Weights of a small transformer language model: 3 heads of 128.
Each number is 128 + 32 x the weight over its row's rms, rounded and kept within 0 to 255. Layers, rows and columns count from 0. The size above them is the row's rms in percent of the matrix's.

# layer 4 MLP down (transposed), 1536x384, rms 0.221, rows 562-614, columns 256-319
size [104  96 100 101 109 104  94  96  93 103 102  94 102 105 106 104  96 110 105  97  94 109 105  95 100  91  95  91 104 105  99  92 103  94 102  96 114  88  94  95  95  87 101  97  98  96  92 104  97  96 106  99 103]
[[116 123 131 132 162 126 117 125 141  98  98  84 136 151  77 147  97  74 124 181 127 119  98 200 112  99 128 133 196 128 119 130 163 120 147 148 179 176 152  68  92 121 135 156 102 147  81 113 160 123 152 157 136 103 115 161  93 150 131 153  87  44 142  94]
 [102 148 121  66 131  85 156 124 163 107  96 144  92 160  93 137 164 119 175  82 155 119 118 167 144 213 148 109 144  64 149 161 132  53 146 123 130  67 143 122 112 136 142  89 138 120 108 134 145 112  63 176 145 160 107 135 115  80 125  91  58 105 133 141]
 [129 127 119 104 116 154  91 161  62  50 104  65 133 155 178 111 146  62 134 152 110  42 133  75 154 114 147  65  41  86 139 140  95 169  95 147 144 135 170 136  81 164 135 100 139 146 150 116 104 143 163 154  74 141 173 127 105 105 189 129 128 126 150 100]
 [188 119 128  96 117 106 110 132 126 159 160 148 129  78  88 132 124 126  61 189 120 114 159 123 135 171  90 137  75 107 130 113 148 136  94 100 136  65 122 223 146 127 123 157 134 146 208 185 165 109 135 184 171 109 136 107  92  92 112 179  92 124 140 117]
 [163 178  89 118 157 111 122 147 111 117 157 132 165 153 241 117 149  72 154 138 126 165 113 161 177 129 143 172 141 117 167 125 112 151  69  93  78 161 140 145 145 166 181  92 147  94 166 121 153 137 139  74  90 146 153 111 128 198 170 111 114  62 149 132]
 [120 111 104  80 172 134 114 139 121 132 154 101 135  89 189 146 120 127 141  84  73  82 140 127 113 119 118 142 125 111 174 141 115 169 103 116 130 134 102  91 135 117  71 184 134 152 153 180 142 135 208  83 124 179 149 149 119 102 148 145 160 132 192  91]
 [165 114 159  58 115  46 109 152 137 100 124 210 110  81 137 154 137 178 133 104 106 145 148  87 114 118 150 111 126 119  96 173 135 143 146 121 109 146 160 101 128 120 100 127 168 164 140 104  84 154  98  93 145 160 116 105 111 137 136 114  72 103  87 103]
 [129 139 105 101  65 148 111 108 126 116 177 170  77 145  91 150 147 137  83 150 154 169 104 118 152 162 130 159 137 107 145  72 143  87 134 120  94  97 129 120 123 112  64 107 101 134  99  75 130 155  84 127  80 118  99  60 168 111 151 160 128 106 178 160]
 [148 106 116 125 230 163 117 134 106 158 158 134  98 153 157 172 130 129  65 184 123 134 146 191 134 100 129 133 121 137 115 173  65 132  90 110 118 100  86 150 145 141 157 113 104 142 124 131 117  90 168 147 120 112 161 138 179 122 143 150 123 160 108 123]
 [154 126 136 141 162 136 158 140 141 104 140  63 128  62 183 138 145 159  81 159 115 106 116  99 129 135 131 172 167  95  84 166 110 190 139 140  46 182  57 162 171 198 118 156 169 119 101 164 126 177 159 149 113 176 100 144 101 137 199  99 104 127 142 188]
 [121 116 137  87 121 115 128 158  67 105 111 127 108 140  83 161  87 170 117 108  97 146  61 163 133  79  85 124 121 166 160 125 190 145 147  90 120 128 152  77 176 102 134 143 148 131 119  95 132 120 132 129 114 132 138 161 131  93 159 169 121 163 118  91]
 [ 99  91 119 116 135 161 141 100 142 181  84  57 139  98 140  73 126  49  74 130 101  89  88 177 150 156 116  84 129 152 119 161 147 126 150  83  97 137  89 140 122 165  95 176 143 121 154 107 164 133 178 194  89 136 115 209 130  92 134 114 118 159  84 139]
 [113 100  62 153  93 117 144  94 164  97 123 134 144 121  99 106 149 128 141 222 103  65 122 163 177  77 160 139 153  98  85 169 106 105 150 185 105  84 135 158 125 121  98 105 148 111 150 146  71 114  96 116 180 130  75 158 118 184  84 185  98 146  68 146]
 [172  63  83 139 139 185  56  95  84 115 181 174  91 162 172 178 109 156 129 142 132 194  76 104 100 160 117 142 191  98 152 207 118  49 174 144 160 123  91 117 194 166 146 147 123  91 143 154 112  91 123  83 124 110 135  91 138 115  97 121 108 147 108 117]
 [204 192 160 153 173 147 129 158 125 119 149  73 105 140 107 126 149 110 104 156 121 122 124 130 159 114 100  68 120 153 158  90 139 146 124 142 140 116 133 216 152 181 147 150 132 122 101 162 145  71 166 114 133 151 139 177 153  86  87 140 139 130 148 125]
 [103  89 193 129 160 171  64 130 144 125 176 113 116 174 130 156  83 123 181  93 143 118 130 101 131 115 106 123  41 204 132 130  92 123  15  96 117  88 190 159 192  99 101 129 119 156 129  97 121 121 108 181 109  97 106 123 110  58 154 152 139 103 139 122]
 [ 96 110 159 133 177 114 155 168 103 181 187  85 101  63 119 105  95 197 114 112 152 122  80 153 164 106 103  99  78 166 180 147 123 125 138 122 145  81 127 106 103  89 178  93 164 149  94 149 123 122 127 152 167 128  94 131  97 160 176 133 160 110 178 110]
 [136 132  85 117 148 121 112 163 150 112  64  88 117 143 123 127  96  87 179 162 138  62 107 109 108 158 139 144 125 134 143 141  58 159  88 107 120 110 145  85 111 144  97  94 125  85 131 103  91 122 178 148 133 115 143 167 158 185 147  67 164 107 155  89]
 [127 125 160 157 108 115 104 136  91 150 150 171 137  75 140  50 130 143 156 104 129 136 209 150 167 159 140 125 148 112 140 170 160  39 136 157 201 160  95 148 116 142 106 175  98  78 148 117 114 168 131 133 156 144 124 121 125 181 131 177 120 119  89 107]
 [ 91 102 143 104 155 122 111  60 114 152 138 120  72  87 152 170  98 145 141 163 126 128 131 107 138 108  93 113 184  89 145 139 164 177  88  98 174 142 175 199 186 107 120 123 111 125 141 115 123 102 114 166 216 148 151  99  95 117 174 126 139 128 180 109]
 [109 143 114  75  55  77  96 141 127 140 161 104 140 148 189 149  96  80  92 128 162 143  82 124  61 129  64 142  48 128 147 105 172 132 113 150  84 112 109 134 118 170 101 171 162 129 101 101 126 119 157 143 125 170 120 123 103 156 161 171 142  99 124  79]
 [166 128 149 116 196 112 148 134  94 114 118  90 208 115 123 174 113  68 167 101 116 152 105 113  54 145 160 150 155  83 128 128 172 153  99  53 138 111 129 134  95  88 240 153 101 129 163  94  93 157 168  86 118 150 143 139 126 150 146 165 164 132  73 181]
 [161 133 114 106 174  64 141 152 153  75 187 139 179 159  88 159 134 151  89 155 146 133  95 111 121 133 169 161 122  61 107 132 157 106 114 180 100 109 121 160 158 113 162 178 113  85 177 147 153 134 142 153 138 103  86 109 160 140 160  93 126 108 108 172]
 [ 50 151 121 121  85 110  97 113 143 133 151 131  81 120 142 106 116 141  77 156  97 110 117 222 133 111  88  30 107 160 154 153  96 140 120 122 157  81 128 146  97 126 100  89 163 116 109 151 139 137 175  98 130 101  90 122 131 180  73 111 137 149  90 160]
 [136  89 140 149 104  84 156 140 124 126 124 173 122 108 127 134 141 115  88 134 159 168 156 169 105 104 159 104 134 145 105 171 101 117 139 144 138 209 120 123 144 124 173 124 177 109 148 172  52 149 157 139 131 111 168 137 126 155 105 178 125 136 106 152]
 [118 118 134 116 123 149 114 102 128 101 134  92 109 149 139 140 138 115 145 133 165  96 134 104 150 104 122 193 120 147 115 141  88 140 106 136 140 111 178 166 113 179 129 210  74 119 152 159 164 167 152 109 115 146 118 107 156  65 155  78  81 163 147 186]
 [ 80 131 211 126  77 157 115 134 137 126  92 142  94 102 149  97 117 154 101 151 126 115 146 108 142 142 150 192 111  90 136 149 119 126 168 119 122 147 204 149 166 117 178 144 116  89 165 127 163 121 159 131  94  97 119 152 125  78 151 138 112 132 143  87]
 [101  94 165 165 167 114 165 111 115 118  92 134 154 171 127  75 154 111 140 145 155 158 136 119 140 135  92 140 134 124 141 126  91 128 115 133  62 124 125 100 129 140  42 124 138  72 149  93  53 197 151 143 141 123 135 138 145 106 122 167 160  81 119 151]
 [130 139 131 174 151  97 190 153 115  83  60 204 151  98  77  76 128 113 141 161  70 125  71 103  79 129 126 134  73  93  44 110 136 106 153 174 157 208 116 143 142 128 152 153 141  96 150 176 108 112 155  94  66 131 112 102 148 157  66 174 100 134 139 131]
 [137 138 150 112 139  93 154  92  96 106 134 110 139 100 187 125 120 130 122 104 173 142  93 160 173 126 173  78  53 171 142 121 141  95 107 114 125 162 160 145 144 133 168 138 104 167 109  94  97 149 118 185  94 191 158 143 113 112 212 122 152  89  92 166]
 [110 136 162 183 125 142 123 135  85 151  98  93  72 115 136 109 126 141 130 106 119 126 109 167 180 106 158 120 141 130  91 176 255  90  86 169 135 124 119 106 131  82 114 141 139 186 153 118  95 178 124 129  92 140 135 129 131 113 140  99 133 132 171 142]
 [156 204 149 128  88 178 133 171 101 106 176 121 162 123  99 138 114 145 195 143 155 150 126 166  90 177 108 135 146 100 113 100 120 169 167 115 150 127 157 122 107 141 156 112 112  86 133 114 127 124 111  71 146 124 179 105 172 136 143 116 118 136 170 174]
 [152 126 113 160  94 140 125 147 163  69 189 120 141 152  92 188  77  99 173 190 140 151 110 120 143 119  73  95 134 136 104  61  95 174 123  96 128 157 120 158  76 122 111  81 138 146 180 167 142 139  85 154  87 161 143 142 140 133 148  95 158 164 173 128]
 [ 99 153 120 188 126 141 130 174 114 153 185  96 194 137 144  79 103 149 170 126 135 193 112  95  97  80 140 168 148 124  90 124 107 171 200 137 165 145 108 133 177 144 147 130 116 140 149 141 153 129  85  55  69   3 103 158  79 113 118 100 157 158  89 144]
 [155 100  89 180 149 125  94 111  96  79 124  88 141 136 146 102 126 107  61 203 115 116 142 157  89 195  59 142 130 149 126 156 136 147 128 139 116 204 133 101 131 125 110 129 108 167 150 151  65  99 100 149  95 132 150 140 120 156 114  99 157 135 115 160]
 [105 147 154 120 118 173 114 209 102  99 103 177  94 115 183 103 123 168 106 108 123 151 121 142 118 136 148  96 175 120 124 109  91 104 136  89  90 130  81 109 194 113 106 108 117  54 149 207 105 161 167  97 140 128 186 113 120  88  52 127  99 131 101 182]
 [100 192 119 146  85 126 112 129  82 134 128 122 138 139  52 133 131  57  94 155 164 152 123 142 110  60 111 129 172 103 180  97 124  93 106  62  95 143  71 151 154 131 145 116 154 138 105 178  60 136 119 175  67 166 100 144 117 116  71 143 138 100 116 175]
 [110 107 130 146 152 152 111 112 174 136 160  94 113 107 146 152 126 159 162 125 127 127 142 160 126 148 128 104 166 121 126 138 162 114 119 157 140 111 103 153 129 150 136 104 154  58 133  68 169 138 138  88 196 139 170 113 150 169 150 156 203  97 115 123]
 [148 128 110  87 101 159 155 104 160 116 149 158 122  92 133  97 136  72  69 128 147  88 123 113 113 152 142 119 137 169 101  96 167 126 109  66 134 163 201  85 125 191 122 125  82 162 128 128 125 119 155 163 172 140 110  89 180 147 179 120 120  88 108 130]
 [124  56 119 157 112 131 172 136 107 179  91  73  78 111 119 122 171 131 175  55  76 123 155 133 188 141  80 190 132 154  89 105 163 157  77 154 101 137 160 171 159 121 139 174  89 100 207 103  98  85  90 136 139 177 171 149 102 110 119 149 109 113 181 140]
 [179 185  58 142 119 145 143 132 104 116 108 182 131 137 194 161 159 159 117  77 128 126 109 157 103 130 128 139  90 152 143  83 152 142 140 150 100 135 152 102 104 122 146  93 158 137 109  87 102  93 160 102  73 118  91 125 124 134  86 195 110 193 144 165]
 [163  65 175 129 216 109  94 181 129 108 145 143 100 157 129 151 151 164  98 165 196 128 156  72 113 111 151 179  91 145 159 168  89 107 150 165  46 172 122 135 172 142  88 142 172 121 106 161  96 128 116 138 131 137 176 153  77 151 148 130 131 131 149 160]
 [157  80 113 101 110 129 182 143 124 193 159 118 136  97 141 116 107  74 120 125 140 109 180 169 186  87 153 107 115  99 175 122 146 132 151  59 136 133  75  85 175 118 103 109 209 137 138 144  90  97  97  75 152 134 155 134  88 154  83 144 141 189 125 160]
 [130 146 126 114 127  90 181 125 140 176  90 129 135 109 144  50 159  64 131 159 128 154 104 127 188 123 129 130 117 159 103 163 165 122 157 182 149 142 200 113  73 142 123 133 153 141 111 170  69 113  82 109 141 112  99 166 174  92 194 154  99  88 176 163]
 [172 177  55 141 105 118 117  54 136 109 150 179 123 136 180 123 135 107 132 122 141  77 117 156 160 106 163 153  99 127 132 128 106 130 133 100 100  83 151 107  61 150 155 114  97 155  58  59 147  76 163 162  62 154 148 114  90 102 176 146 115 130 171 154]
 [ 88 113 146 104 136 172 115 128 138 126 173 127 174  83 122 109 125 146  50  93 141 139  94 153 148 116 111 109 123  55 141 141 167 126 141 210 141 123 115 123 160 144 113 134 149 152 121 184  97 100 137 168 190 151 100  85 145 163 162  97 137 182  94 122]
 [146 145 128 135 118 137  54  84 161 182 128 184  73  88 179 153 149 181 104 100 100 120 134 141 125 119 131  64 156  84 187 143 108 137 167 128 191  73  56  88 210 135 167  79  95 109 136 176 119  86 177 134  25 122 119  86  97  74 137 121 143 172 135 105]
 [153 119 156 161  93 158 132 144 135 150 178 158 123 137  94 107 143 168  86 130  71  17 113 186 138  88 149 113 105 119 144 112 161 179 161 118 143 165 180 108 151 135 158 130 165 110 123 120 121 101  87 158  70 114 151 117 162 103 106 121 111 144 147 157]
 [ 63 132 151 103 129 116 112 111 177 160  75 192 166 135  95  65 114 171 151 122  97 187 134  99  91  94  76 169  83 136 121 149 169 149 133  94 132 115 131  61 146  66 122 111 117 126  94 159 104 131 157 109 114 123 142 148 105 128  68 162 115  88 142 139]
 [ 61 182 159 127 131 138  79  97 148 159 150 105 116 102 147 157 129 152 106 133  96 159  82 113 109 146  55 149 131  96  69 112 147 197 154  62  86  92 104 134 121 152 147 131 127 148 156 160 132 150 153 170 136 125  90 158 150  75 147 163 118 118  53 132]
 [207 106 171 101 112 146 137 147 179  95 163 167 133 135 181 119 129 183 165 131 129  93 113 155 175 114 123 146 141  88 157 132 101 145  89  87 152  82 140 105  94  77  73 141 163 126 152  89 112  71 130 143  73 153 123 168 120 153 115 149 150 117 160 113]
 [152 116  90 127 164 175 102 164 115 155  98 106 146 124  97 160 116 227 137 111 138 138 100  96 142 114  90 154 124 143 107  80 162 144 178  93 117 142 147  95 113 103 135 151 111 115 140 148 120 177 156 105  92 118 119  67 191  76 182 160 139  74 177 113]
 [141 117 155  83 102  92 126 189 197 151  67 133 155 124 147 128 104 127 131 129 180 102 134 198 112 134 144 148 117 144 218 107 109 158 175 100 109 156 124 128 117 185 148 136  93  25 107 218 121  77  73 117 184 113 111  67  84 131 107 157  78 155  90 156]]
# layer 4 MLP up, 1536x384, rms 0.421, rows 563-614, columns 256-319
size [ 97  98 100 105 106  97  98  97 102 104  97  99 101 110 105  98 103 103  98  97 105 101  97 101  96  98  93 102 102 100  97 102 102  98  99 107  95  92  97 101  99  98 100 100 100  92  98  99  99 107  97  99]
[[185 156 169 160 135 125 170 170  93 116 119 138 197  86 168  90 120  71 137 128  83 164 137 131 123 105 143 125 133 142 103 107 104 168 103 112  95 155 145  92 121 133 121 197 126 149  75 155 108 193  91 134 104  68  95  96 108  97  74 162 157 134 119 162]
 [166 176 122 106 167 125 165 172  81 195 128 128 139 117 119 132 125 121 121 103 136 129  91 114 160 139 186 132 163 109  72  61 152 137  81 117 143 148 108 113 142  91 104 124 126  85 130 149 116 122 136 101 140 142 109 105 160 164 179  93 156  95 123 137]
 [102  74 111 157 112 117 148  87 123 120 142 118 103 143 129 118 136 100 119 114 101 140 140  88  72 149 127 153  97  85 126 144 115 161 133  83  97 137 108 189 124 221 121 161 193 134 121  97  86 133 134 110 145 130 137 191 152 118  98  76 172 124  99 150]
 [176 109 105 163 161  94 151 175 164 119 155 122 166 112 143 137 187  92 129 155 137 165 130 127 145  96 176 153 136 128  99 126 177 138 154  88 103 180 169 117  97 114 152 127 153  61 170 105 130 142 138  64 117 128 135  63 146 132 119 183 153 124  88 126]
 [159  89 117  94 155  84 130 147 136 128 171 112 118  91 186 189  81 115 179 108 114 117 125 141 113 128  74 125 130 108 187 222 162 158 123 125  95 167  83 162 156 151 145 187 149  93 100  98 138 105 174 168 173 158 118 174 119 191 141 145 106 123 140 123]
 [ 82 144 106 136  90 168 108 164 149 136 104 128 157 128 159 185 123 108 145 166 115  97  94 164 125 117 143 152 139 145 141  63 190 140 135 159 102 107 102 122 153 171 150 107 177 119 130 121 170  73 128 122 142 110 157 126 114 129 114 176 164 140 170  96]
 [ 96 166 174 114 155 137 160 148 120 116 117 155 138 147 131 153 156 107 120 153 159 192 170 125  88 178 145 122 108 190 128 139  47 104 166  88 120 173 114 127 106 135 159 149 156 152 151 131 131 126 130 129 173  97 135 142 126 131  92 117 115 130 146  89]
 [132  95  98 112 129 132  96 118 154 168 132 107 114 125 116 127 155 120 229 105  95 184 149 121 146 138 126  73 136 139 132 128 138 114 150 123 148 203 157 149 130 150  59 204 139 139 126 154 116 157 153 147 127  80 129 152 156  94 178 133 152 128 110  76]
 [140 150 138 135 126 119 132 163 223 162 144 164  73 110  95 166 110 148 120 105 103 176 115  96 117 113 100 122 130  71 102 142 124 117 110 149 140  98 119 117 132  93 122  89  89 149 207 221 160 114 132  83 141 181 124 129  87 140 182 145 173 107 185 123]
 [155 101 100  89 112  73  78 158  54 118 100  81 167  84  72 137 136 133 151 114 141 188 112  75 128 115  78 120 124 185 155  97 166  95 147 120  73 159 128  16 124 144 118  90 129 123 126 159 107 135 122 161 138 121 156 108  90 120  72 149 127 131 161 120]
 [160 147 116  94 159 154 159 104 118 141 160  55 188 147 120 157 115 154  52  90  89 126  74 106 153 153 107 105 131 137 137 154 130  79 169  94 131 144  89 148 203 148  85 114 111 160 110  73 162 144 159 171 177  86 133 110 172 158 141 134 119 122 114 155]
 [121 108 129  99 102  78 135  85 141 131 141  78 125 189 129 102 161 117  80 128 155 162 147 133 156 151 165 146 154 159 173 149 102 179 140 103  73  99 136 133 133  61 156 102  72 128 131 129 156 160  97 106 156  95 157 131 103 132  99  88 104 123 142 126]
 [144 118 161 116  96 170  84 154 149  98 149 206 136 162 170 152 184 100 191 118 148  86 116 129 130 107 141  86 143 123 136  93 147  78 120 169 105 164 135  88 144 134 133 172 154 191 113 157 120  96 150 123 143 115 146 153 105 171 133 217 119 130 117 110]
 [135 123 144 146 130 125  89  97 124 142 124 120 113 126 196 124 107 129 129 131  90 183 116 120 109 154 183 156 143  81 138 122 177 121 158  98 127 225 182 145  91 153 172 167 156 112 149  85 143 146 154 147 113  90 109 142 139 162 160 140  89 149 130 147]
 [149 120 160 173  38  91 100 111 152 156 166 168 100 120 151 191 180 177 149 170 113 181 107 155 120  94 118  98  86 119 133 121 163 115 157 176 110 157 107 154 111 162 113 122 120 193 104 153  75  86 113 119 138 149  89 112 141 196 142  80 111 132 139 155]
 [171 134 152 145 113 184 127 121 109  89 164  74 110 179 135 140 189 109  99 165 172  82 144  84 101 128 146 105 152 112 114 159 114 138  63 128 123  85 118 137 160  95 115 117 172 182 156 114  93 132 145 142 178 115 186 152 135 125  78  68 118 178 175 141]
 [137 142 118 135  99 147  54 121 135 181 117 123 141 149  84 175  88 154 107 173 193 177 156  76 129 141 107 166 138 145 135 135 162 187 152 109 168  51 166 130 114 120 156 103 140  97 166  73 107 136  66  91 149 121 163 168 109 167 126 148 133 113 189 135]
 [150 120 189 130 146 154 108 100 149 136 122 175 181 203 136 152 121 104 118 168 118  80 155 113  85 162  72 115 112 171  97 124 120 102 102 133 170 138 124 132 105 183 171  94 115 123 151 130  83 127 118  79  93 137  90 149  98 140 125  91  52 174 161 164]
 [136  42 179 141 120 122 160 139 102 124 102 127 146 127 101 170 106 136 133 132 150 141 182  96 173 142 126 110 156 137 125 165 149 143 202 140 171 124 106 132 138 127  79  95 164 142 134 128 113 181 131 130  80  99 110 140 108 162 109 181 176 157 154 173]
 [ 99  74 120 129 168 168 157 134 122  63 149  84 139 152 105 161 140 137 165  95 130 109 165  61 133 128 146  86 112  76 160 148 119 135 126 166 133 129 217 130  99 111 147 118 155 144 148 174 135 135  93 120 179 111 123 137 117 154  87 103 115 135 122  62]
 [136 118  84 113 200 136 117 121 129 131 147  84 172  60 126 127  93  91 189 144 173 157 167 109 128 130 162 108 120 128 136 135 123 151 124  73 136 119  73  86  85 188 209  88  88 160 117 160 182 113 138 112 130  71 128 127 148 175 133 127 156 118  92 102]
 [120 131 160 144 168 166 134  97 142 162  58 197  99 106 160 122  91 138 136 166 157 160 129  89 111 161  70  31 127 123 127  86  67 170 233 129 166 145  79  67 114  89  87  83 155 122 115 134 123 153 139  87 113 108 144 118  99 121 112 146 101 103 117 173]
 [127  85 116  97 131 142  72  88  53  92  97 158 105 157 141 152 176  91 140 140 142 111 164 169 149 118 111 148  79 135 108 103  90  88 169 107  76  98 103  92 113 101 163 102 120 138 149 100 126  89 140 188 111 123 200 143 137 149 210 159 151 157 118 129]
 [109  79  99  69 150 148 153 140 110 151 114  69  98 112 131 131  50  98 202 159 128 122 171 100 116 120  96 104 110 111 166 119 117 123  67 156 129 136  73 169 150 117 104 195 124 111 121 149 164 104 100 220 168  89 110 136  80 161 129  92 142 136  74 102]
 [162 135 130 167  90 152 157 130 121 148 146 114 127 133 205 105 158 114 104 130  70 138 110 160 144 118 175 144 130 130 142 126 142 143 153 111 102 169 104 139 140 137 154 142 166 124 144 114 136 145 122  91 144 108 163  63  68 110 122 147 117  90 107 111]
 [140 114 121 147 150 126  92  98 179 160 122 140 112 109 119 129 128 110 129 205 156 128 148  64  97  95 123 163 148 177 144 108 103 126 126 139 124 127 111 203  74 144 219 124  71 126 142 164 139 123 109 170 180 119 102 155 105 106 186 144 108 144 149  94]
 [160 107 155 144 106 137 174 174 158 115 133 135 150  93 147 148 188  90 167 117  93 111  97 115 155 171 139  68 163 157 151  54 129  99 115 127 126 154 157 159  98 145 152 132 107 142 149 117 114 120 172 134 100 166 127 119  98 171 146 161  92 109 138 150]
 [164 144 157 114 139 108 133  86 130 120 166  62 120  86  82 157 147 130 100  75 182 113 132 100 162 145 128 131 166 115 185 113 208 172 159 142 159 144 135 155 145  89 175 139 107 168 163 130 105 116 103 123 137 142 147  87 129 148 168 158 131  70 132  99]
 [121 155 130 127  90 125  33 148 121 118  79 122 117 119 120 110 155 121 129 103 101 121 154  42 123 161 134 110 180 120 109  60 113 103 152  80 110  80 181  88 122 120 118 138 140  88  73 143 142 112  99 198  95 117 104 127 116 143  95  90 137 109 135  91]
 [113 107 114 125 136 128 123 152 152 141 154 134  94 128 101 107  92 116 129 128 107 104 171 132 140 154 144 119 181 100 187  76 138 117 145 159 130 104 169 112  85 102  77 103 159 180 109 112 182 142 113 182  85 137  91 113 139 128 155  83 142 117 126 106]
 [146 139 106 180 210 102 118 134 133 119 138 117 126 144 100 153  95 107  91 156 133 107 151 107  88  93 141  99 194 136 117 169 151 114 105 112 113 137 165 104 177 173  73 165 132 134 150 169 147 159 177 159 120 130 140 119  67  54 181  98 162 124 111  84]
 [154 152 200 139 153  99 146 128 120  94 151 102 137  98 179 149 132 154 151 160  86 152 124 156 128 136 131 114 150 152 124 142 150 115  71 140 199 131  80 133 127 102 111 150 129 188  74 144 174  39 114 161 177 150 169 148 173  92 107 135 181  92 114 117]
 [152 102 128 123 111 154 123 160  85 107  40 134  96  88  82 143 132 125 196  22  84 131 137 164  85 199 121 142 133 143 162  67 149 109  53 101 130  86 213 173  76 174 122 159 145 135 108 117 109  81 165 217 172 184  87  74 187 165 146 173 181 138 142 106]
 [133 187 145 145 119 136 163 134 168 114 179 153 176 126  99 131 110 159 141 112 131 158 175  94 201 145 163 173  84 116 121 223  93 137 147 213 131 145 106 162 126 130 118 104 119 135 167 189 146  88 110 168 139 120 126 147 151 104 175 137 135 177 117 143]
 [159 145 140 170 116 137 111 184 109 143 136 120 139 131  97 152 128  93 143 174 105 134 116 103  91 151 120  93 182 124 121 129 137 109 139 145 103 172 116  66 142 166 170 145 161 101 168 157 161 150 151 152 127  99 130 117 148 121 138 152  94 147  77 169]
 [112 213 151 134 168 144 152 149 136 146 162 141 172 146  92 156 117 132  95 128 188 160 125 106 155 140 181 138 107 146 136 143 108 142 160 127 105 134 142 133 148 183  90 160 142  98 152 163 128  89 207  94 110 116 127 105  96 105 157  95 148 156 127 121]
 [ 74 129 149 113 159 145 110 125 161 130 138 188 173  97 104 114 105 100 114  99 158 154 119  98  64 140 113 184 121 109 125 149 104 179 127 105 130 115 141  73 171 126 125 173 103 141 156 139  47 166 140 140  86  93 140 132  99 114 148 100 120 150 136 102]
 [125 110 153 177 162  89 138  95 115 121 126 111 133 112 106 151 143 159 133 113 128 202 129 125  81 156 126 134 128 189 150 119 111 166  77 146 121  96  97 167 103  55 180 104 141 125 122 165 104 137 159  37 140 137 149 144  41 157 135 124 141 120 178 161]
 [141 155 255 173 155 134 153 122 109 114 129 117 151 104 149 160 131 116  81 119 193 161 178 143 117 151 124 143 169  83 135 160 170  49 111 185 108  91 173 164 102 109 142  61 161 166  80 110 139  94 120 101 109  73 160 112 126 148 110  83 123 123 114 140]
 [ 82 110  90  81 159  81  84 162 141 115  92 137 144 116 147 183  95 147 148 148 156 150 161 147  94 123 163 124 134 117 114 134 109 158  94 138 154 114 143  73 177 136 146 124 137 150 165  98  47 135 100  95 110  43 145  98 123 111 171 134 130  60 113 131]
 [ 96 184  96 144 110 134 105  80 130 120  85 111 141 107 138  89  93 112 214 112 131 191 157 164 147 187 155  96 167  90  98  91 170 151 129 148 160 127 166 155  74  95 109 145 125 143 138  98 157 135 144 134 181 137  76  98 186 102 160 130 120 102 119 111]
 [107 154  87 104  96 114 178  95 133 134 171  95 167 172  82 165 129 127 121 119 209 153 149 117 132 103 165 144 141 123 165 114  88 102  90  88 143 148  82 119 128 140 161 106  97 138 113 165 118 116 116 114 136 148 156 191  89 150 109 175 111 114 101 127]
 [ 91 119 151 133 161 147  86 143  58 119 127 104 160 147 182 201  86 112 124 131 128 146 118 136 144 144  89 135 167  86 164 158 118 115 110 125  92 163 130 181 153 144  67 166 135  97 125  92 182 125 112  93 126 123 147 140  69 151 134  86 148 160 133 149]
 [120 114 116 149 159 111 119 140 151 106 137 132 157  94 154 114 151  96 122 137 120  95 156 152 109 103 122  74  59 162 165  91 229 114  83 100  75 167  51 153  66 139 113 106 118  87 137 130 144 150  82 197  99 137 138 148 204 180 123 138  62 139 183 110]
 [146 111 144 128 157 140 112 159 122 142 176 134  84 114 121  69  82 109  68 156 126 159 115  91 127 111 162 148 118 168 139  98  98  92 162 174 105 135 109  60 108 110 145 139 153 155 117  98 143 106 104 138 127 140 122  99 124 199 143 113  93  60 129 135]
 [117 172 177 151  19  88 120 188 110 124 100 174 126 137 127 153 129 155 101 149  89 158 137 153 165 148 134  88 158  86 134 135 121  83 174 123 111 137 114 141 123  85 135 107 113 163 154 161 122 131 125 100 177 153 146 122 139 195 116 138 166 145 125 118]
 [131 122 195 158  89 178 150  81 145 115  97 106 136 110 123 134 125 131 117 157 124  82  65 124 115 171 129  90 111 207 105 113 153 128 146  54 150 143 220 125 133 139 119 113  99  95 124 135 162 162 108 104 195 160  76  85 147 169 170  88  14 137 142  84]
 [167 146 137 141  91 124 162 144 146 118  80 119 125 153 120 128 109 109 145 134  87 110  96  92 125 105 142  89  97  94 158 151 114 135 152 226 131 150 184  69 166 134 177 164 105 121  75 165 137 161  75  86 117 118 126 143 115 157 145 164 126 109 121 126]
 [128 136 183 138 184 121 121 158 156 147 140 156 155  80 143  78 133 172 149 147 165 118 115 131 110 105  83 139 115 148 100 146  66 120 179 106  72 130 118 118 113  67 200 106 124 163 130 143 188  90 136  97  74 123 140 144 133 174 124 126 135  90 158  93]
 [129 179 130 150 136 141  99 114 208 121  83 130 129  46 161 145 110 109 134 145 114  80 136 134 147 130 167 111 147 120 137 130 141 127  66 115 145  61  94 123 154 100 129  93  95 177 163 160 134 144 106 141 133 141 117 113  78 143 103 100 104 105 168 182]
 [101 162  94 165 137 163 114 174  88 131 110 152 177 153 116 118 139 155 138 135 104 152 136 107  98 182 108 127 153 102 147 141 147 140 147 140 161 174 109 100 182 121  86  59 150 127 173 137  71 132 119 149 125  64 112 142 149 144 132 155 141 106 116 182]
 [215 104 169 120 121 110 127 119 101 112 120 155 136 106 159 154 168 160 202  62 136 122 137  99 145 133  94  92 140 148 100 171 142 150 113 120 148 110 106 148 171 112 147 112  87 143 183 130 127  94 103 154  62 132 135 187 111  85 129 119 139 184 128 111]]